Part of a small language model's weights: width 576, a variant of Adam for these matrices.
Each number is 500 + 40 x the weight over its row's rms, rounded and kept within 0 to 999. Layers, rows and columns count from 0. Numbers have three digits each. The size before them is the row's rms in percent of the matrix's.

# o: layer 7 attention output (transposed), 576x576, rms 0.0496, rows 199-245, columns 384-447
# v: layer 7 attention value, 576x576, rms 0.0507, rows 200-245, columns 384-447
o199 087:512475482485503438540503517501452494454463500494530438526457516511510508540496452499451491488520458547485465519506494468470454387505520497497494502492527472472528469524452534459619524556498524
v200 100:521550466435442473544527601505471545542498516516522514514464487468443581466547472522467493430543536494547521546519502478547492509532459524547578546535484569457502479484501555555481448510428515
o200 094:515514503496484499557537545426512496497521524517545538504482428505423530486508555526508469492462586472496496528472496485505514492553525542498489497498555545468550486563507524483547459562436524
v201 172:582525466519450489466496501509541497452527503502506474519467503482528539540423555468478572505504487557547587451479509535439483466504503529494466497519541529467524536602545435500489466520510523
o201 190:538489481510469449495468476510531629522479491512478590517461497443468515578473495485477536546539515563560501483453509544409474518585496450515539487485529503531484520616546420525484522498529533
v202 105:437422460446572520536380539525458438497538509485509522594477472589505532422569514561480485498541453446534548500509511510501499459522485553553545546537559537508483533425501553521506479563542482
o202 110:482499476449471456462484512496478423450552489513511581545430445586499521467423579483500556476505415490433541516497509514513451486475503550493527456571528579492539467416525490491537492515537495
v203 177:516482485390507524456548520518522431492537494499590445432495527538482459507511535511549533526478518553495516446584462507594494491394426471524574443510518541561507463515500528525505432431553471
o203 191:517576523389519527513532545427561498497523493567554482463520480497553469548500515493493533523446475512572592449571494543511484518479459469453498491498500520532474514584525483515492533482516564
v204 105:480471518555452534456515525515481548498530470563499467520485469548513503494496579542446505492457497599535473577585537469435522450552475519516503455539567504569509405491562500459517503491496508
o204 109:473457522496422474485509484429551546474536491541518477482424428526468489468436545485477482520464541580468463562509582517476549484520449477445531481475519595560471430540500440527451505421516558
v205 184:464556436542459495414519517488506469476508483514483446463489481512409492480514534515518476443510512489454444512517479500570486517543499519524476437459499490428499543470476431551541548489450517
o205 203:467490469531494505499508511537499473494484445485530392473467495509469497453500542561439459439493553536560498487515554487551459526497547552613477503529539524519486545441463497548554511541467484
v206 099:496543448494464516599471544481481589481535444543475495374474457486597508442481489466491414442486398485464487531487455454473541508544572524449516482538549513557448526531492403472526526505462528
o206 104:508558477580465541530503538523516511469509455547506499462529506455545494446476497516470464495463435468506492545435473462454491540529542476477442488479491564538429474517495484504580542527536561
v207 105:502540529578491526494507515533518495499488457517476434421469487456476405518504537514491487528503482486508455509536569537501518508513547483466449485557522496508460503574473509473490550482532464
o207 108:557532491544385430501570398502513546451471477535522529467463441460478495492528554527415496467512511505494429432458526493545496534523465467499512524539490517523378448530458541501462507471482536
v208 120:513482442472481532475503484539522531405517566475543493469505480575475573518495515545517485419471509565588541514492456527467507505493445487546524504507474468487520519501486590471468451544486464
o208 118:537515471484456576472447541462507510448478543480455529530535475522502546465492501496481505536541462476460447534487534507456495515513487443431581534528523467550486546510515520455512448481545460
v209 106:467586495477496559560431459514482509537517460476498527463539517527500519541434448453460474564509493466473531446488455489549484500465466530503547531508502515558486480572490508529537438498531510
o209 103:533512527379523534552483527546407481594486509498500558461482487530543494551562478540456521505421521529513506443501419487498509503445553533416500502560513491539486467487582511466500518518527441
v210 107:444525511459494464434560483507461504485442527462546441528503517494421430411538412517440509502477548504488510524499489496529453571553492521487486574560560558489491508499515522514531468481484465
o210 105:527568546499507512491504483462515444419472509448470559531483494455517468517421481376517528460542508527516476582498480562389525387486447418445521503448537455509441492531525523582507494491483517
v211 099:457448539569495475497501472528441458551420513489476490417495490563500521537547535419525472449483495541451510528542567503482486434479469495533507591501494494511498488521560489533534488485497498
o211 099:527522574515448483532470490511506505511499542502552451484495487478485478543466455497481521496494506513449398510465440450486534427474522518485534547510496524480459500484597482429529478432547525
v212 102:487556558475489456504561508563452438526507539524481486548422532503479507522455513554438480486492458557509540484480511553543443521550538514483435467492457488401484497525523395496498414578535459
o212 107:569486485543559484539467426558447539540466469516455471525435538454511505447470540508455548527469517519478527499480498497495504489489596477503511485494491493460483559491478455475469477534556501
v213 101:518407486406476391506426569533490459530510487551508530510527484536503578502512494441518544488541570554469531454468517556439507482538494505505455458516498489468494502509494417513457490502538535
o213 097:462436465485459503518409521497546534487496446437484503468467508550518484502541519495492506511530532509480466431471455500536449534478485550480489504505539531480466447454513443520474467534489459
v214 104:529521401527446505550543518499471513527530555545559531462508540567531534522480473515495574522444394496483484523515504466388501508490468467516510485498459480452519477529477486502573514546479511
o214 094:549464493473472464555538538528478415533535481516525553494455510526455530525444500510564518538478467445501459512535435520463539465571451511537493537518469512517557515501493464534482457484434516
v215 094:515526506567502503441500514499469446447536485507534484525496463499476528488474501492451512523418455392555420534530548540450474427465487442465452551469541588500511498541530541475456528479550480
o215 097:504554451499497524471493446404529467475484529564475490507488444530496509458498555496515474501462490417535439508482480517551544542478467495448450446581557552503549461418540526460491413486537556
v216 112:516468466491437483473458508479486486509477485463448510487511439490466507553497503499422512552478472540588509529536462483424488507529534472486480536520436563395491482585460507513452509501475475
o216 117:494545504560476524466555496462535469489515579484495538533527481542508484410541449463545516430503460480468412430445511491568542451485504587493554571494501412524536559433432505504393501498462582
v217 102:544475526482553605509531445542539574510536484456471541572465481401537571514488550450574495574455514471566541489520441592493475497447546474434462468498528524421521498518538553495484468484562524
o217 106:530447466460527523491583427473516533512509502403446556525465500494534569523429525502540525546460466488573537499471442547485475511493458413490534480515492501504429565527572542516509461485580498
v218 113:471476481497490514561509498462561464509468561525454445474615530515475530541489513519516468491483458449492453491519549530427467521520457535547508417431461502542469451484599459476445498530536493
o218 116:530545443550522529465440441530549491390528467503484540441462521492468503540510588511481491444453421459489494539574477550472442487522473542590445462498454519510542537476569492489505555508481544
v219 106:465509524534444596500516496473533582480470405467460477540538479493494476528468494492524486588596530513565513517520488510496538523528539528493479560546479487507474460533529458492427538503503542
o219 105:439489576465561548564514510535474506470487518450532468486491579521464454500494442561546499554502478390515501499527516528477511478477468411479504530532538440513398539560583483489490465500509577
v220 117:450444456519519511532465532415503514525594535509492500620474514562494532497476441470552505517476522561523459529462505524568551558459485434471505542463495496519480543504450495547466506405487538
o220 108:480502529476546529515506492537564511521504581551472468515431489575480589530501503516543544532506400489523535519555512472505480497497506461526515400520504471516453457492494426521500513533452528
v221 109:523564477507444511443420413483460441585493515458469487529514429540480452497558471441534497485543471517472517447410396502485505475606520532436443460423482470504487509492469484446484532517462462
o221 106:486504495525501545514444514487525495514514500470498439506418528517461534452508488441486421431539493556492533464535490515480499514492539508506544494491442515533492456487457568460460545555536487
v222 115:480521491475498484539453504488557494533554504496505477559494452479541531533501530512455508488458479499569479495462511492442504465501466504529446505498430543523516520612493473501425500467449545
o222 122:521511476483522540505437524484573485468554489529513481500460430501489511562577515481467533452470536510501423515495465569418530524471549492532480520494508515485531512552446480427434514522570556
v223 109:550507505476435456531468493467486514533472468485557511500498453431504527423562540493481499475462511505533487503614595492435514498459530482522498528460587503537526492540517518535504493499563506
o223 098:511501511510469440539480475462517516478498492487493528496524485515499501413550517509500593547460564459512444493528485478525500611484477566625500546539492492489554577542484527497509408472538468
v224 109:523459483491551492474550520430558398515396520519535506502496554499525435505469473516618539539429499492495457558534517458515531502494541503547510550471466483511461497465495477413505443519446499
o224 107:485497544514495532620534451487515510481560457568459421412427531484427518470459457494527578484444454488475531551546532537423486495506486498536551500484529498540434485529474550541539467518554528
v225 119:511438453436481509490463492478437496524441529492504541542493537436487491540517502455484437550449494450440508534509514465530523462435481452436567526545445422534542499472465484442479505528509534
o225 119:468536491434481452527503583508557472530499527488476513515470482554520441476495547551550476493393486441460529416539484513566533482479459520465502458481484542478487487516518447503515524458450500
v226 096:459567452424534502466515533561516508497548522495508462530480431459389537519497446457539493483488529521488453474523573461479475522472455543530476520507499563440502421502486588487495490493471560
o226 100:437509431510471510524492469570519460450544507463463431535407473475452492588483490459463526478535502491508515541532527533493484480450473550478517498501568502485544436527476588551554491470498500
v227 115:464490461477481571499497456484495528481491573407567489462439559540512600482473507468498474429551449514536598500472559499480525513507517507479522578525547510586540504475500533512570482474495556
o227 112:514532403513505578508504492535522506567491560471525538425550515528463568478475526518593466518502448526524560503542537511471582454553492431519539512493481508560485537513526563492510514471533530
v228 111:528503607531523436447499433461502466467461545581539485542543479464509497464447463475473525565529571510504526477513507544527433474462516457506471414511561498485470522452484479491473531510535525
o228 110:547482539511488449528543512496482566469452536462480433512501504494428523537475545512488552494494540577526563422499562499475508445507522445549441526505526481525532492476515424508540503507475499
v229 101:461492494534412478492507519501498511538466512547467536558505458509441494477444468498425471508484585471539581473515468474550513484474452444500468506548560467462534542446504446464499598501490486
o229 099:475439526515481429569455555396499483557478562569457464535474428525471528531459516489435451548499503418515566517471470516516474447539545501470485522557523521498531540484522473420460615568520507
v230 175:535564418472506517492448467481446436510444502490452458500567476538448506475445452474469546550488451493504499507440496499494522531489517488501488486473524418493451569410535456483539562498429474
o230 134:565502487545461454529469541486433512484478465509500442470534523504480532506524486482521525515438506532505557511508453503583446501499509539512466476475468480471453511456486461536556544535437506
v231 111:485561516513491509496479483481514487492494495426506504552502472513435484570458523465569446544510438452446435497501515455494516430516514528502519527483496494500461492481464473442524500440513499
o231 112:512478478504512456476499519469536488495495458497550484496521551536425442537509517527527451554451559507445418492452458570509492530469466534515525491492510548523489444518467498484522473483501493
v232 116:503414593509560510447414470446513513486480495487468539497493477496415482557528459477523507488506492450506467536537539459419469463477509569475448562535485503504455459424457508478544491535508487
o232 124:488533594523504551440516430455478491463511515485494449510532502476529482461455472513514495477440493519446484515505536453528516554524455533590561495506497479520483503466451524428481496511488482
v233 123:484433514475510521541495520511520451564509421558526451443450450531419481504547548519536487522473511484517536511600493472494458473473473500504495533520481433521556541548571528450567512496451465
o233 117:451476462515492461483586542540533492453540503511520498524475477532504456483530519455480553478573554504515522510498489516515475524494485524473436470540494464564606446497445484503452574475450446
v234 122:473501508538539409531473494542510518540535500456403530523462495498394483496510595466538464568537540529481462557404485472517517466545484477539562429564565446539499533481510543440492474523529516
o234 133:469493439521464465444461485477507455522502464463507508523407523532473572489404469549487509448471504452463508590465433529520452453458491452475477474551495508543436552425526470520516565476459491
v235 109:515531522523540517514463546529538473454558517552504436514449490475501451469505456559557536446505547509468499486478466527544497486455491505462511483468478502497522383420435491499560531513471515
o235 106:531531472509512428531529480490474441420443435501454458528389511562425490518451413514446591496556569566541580501543489534543471468450569469403455519459531504524505465516461453551620482521531532
v236 112:554482541550551465480493483501470544548572536544456464425568494503534515551539501446527525535502470455462489472541505486429450516541492539450458588497549519564535450541500502473481547534487501
o236 110:504443451601517501504521517473460518465489541471480435498589533523479563496507513443499514537489456462449515472477414470486451504519483546459484505474548438552522514444418517460497532529386488
v237 126:549536431502471481520451489520524540487506492517538547527515497485499541507500463482496537499513438519477510475447519603450473450493579476455566520510520409485508538518509447506474543524519526
o237 145:534510418561503428549474469495512565519461483532465519494493496468446590503630518466516506527518476525576558493471531522496446585533541475538497498499514491489456425492474442515508533584439485
v238 107:486487511496491542442492442535510545438499504493531475515461473512469545447432473530512509498503581511533566547526506519525474558489560495530540551497551454475480556435527558557535517540457513
o238 103:448453480518442502471529524520533534521506520559566498480398502531519498487454449515512502493539518501540525526561520530455396422505576443477516529440518493501585465450545557533532528499504531
v239 106:469511481468530557562490503504478495502542512510497510529515542500622437546562521421573547524549501537511508496548534536493541514505397487502477401464471549463535458480470536468539518493500441
o239 107:548544483460547480479526475441460474447538495597587490485468420525524506488494549548557554505487497473497499486529411497459502540531412510494480483455496520486491477522489507555487490501558501
v240 103:486479436420554514489504462524496482474423506523455461520490468490514501472574533486448536489551528529490459537518484427490540464471520546483503491494502461417490506470496491501499463495541514
o240 106:487587487500400520429496507459505396425428458493514466520459493593546514429545506521453481512493557486553510559508515473510467488466501417486472489491547581510509473500476491474506513498490531
v241 109:472562450446463514566433475502510488493511498447490507483526450498514485559510517510492368528460521444477537495530413538572485495463561499456538545522503483516478531512455518488545503527541534
o241 110:520606400497460500531436544533501488548452465489548524476519475522542512499470527493495445542410496431532531481516443513565389482545539530459531516474495480485478560477528529475502452522519500
v242 116:562526506511489541529515489538579428473533567458504519478495510508536501444510401554431410520552517499526506507433440561485503474497523538485595505564491483456455460560460491496542454439485454
o242 117:582519599536581562491482511526509451563507479462498518467526466500504476483502429557497464537532521521593500470484513515509536503533520531451495464603487503438509476523474556434505430457502483
v243 102:504439501465505480496547521505446500568487521525531515435480588517552474527529509500520559460527531456519451529481560495490463478524458514472509489500510494501516498596478446484488488481460444
o243 099:474552483515497433496553441500494547546501486447530515437504519480527446476530512510535514490504490517489504507494551490516509493495486532453556486492499526479563538525526463562501511404467499
v244 158:386556497481503534553524486490549496482564472452553431478516473520531520455481564460478487537502475533522459463630533567511472462453483500527452491541478503470495501541521575493515487491519458
o244 175:478486510493460565525522507490578522449561498514588487445519484456552508462502518495419540498515530554485418501583525527513549498458492473525489520512513507547491482579519569463480507510617521
v245 114:474469422493429574519460498497520467506539456559481533438531505511519503445536533489448489481513522537523470524591523491561491514429531444493499493536487406408490494405463528472558485461473525
o245 111:534523497469480525561481421490543472488523489563547498482522535561539567505559563477421483507510546509519487489557478526587566486515555509525473484518534448483536524496429582494526509509489521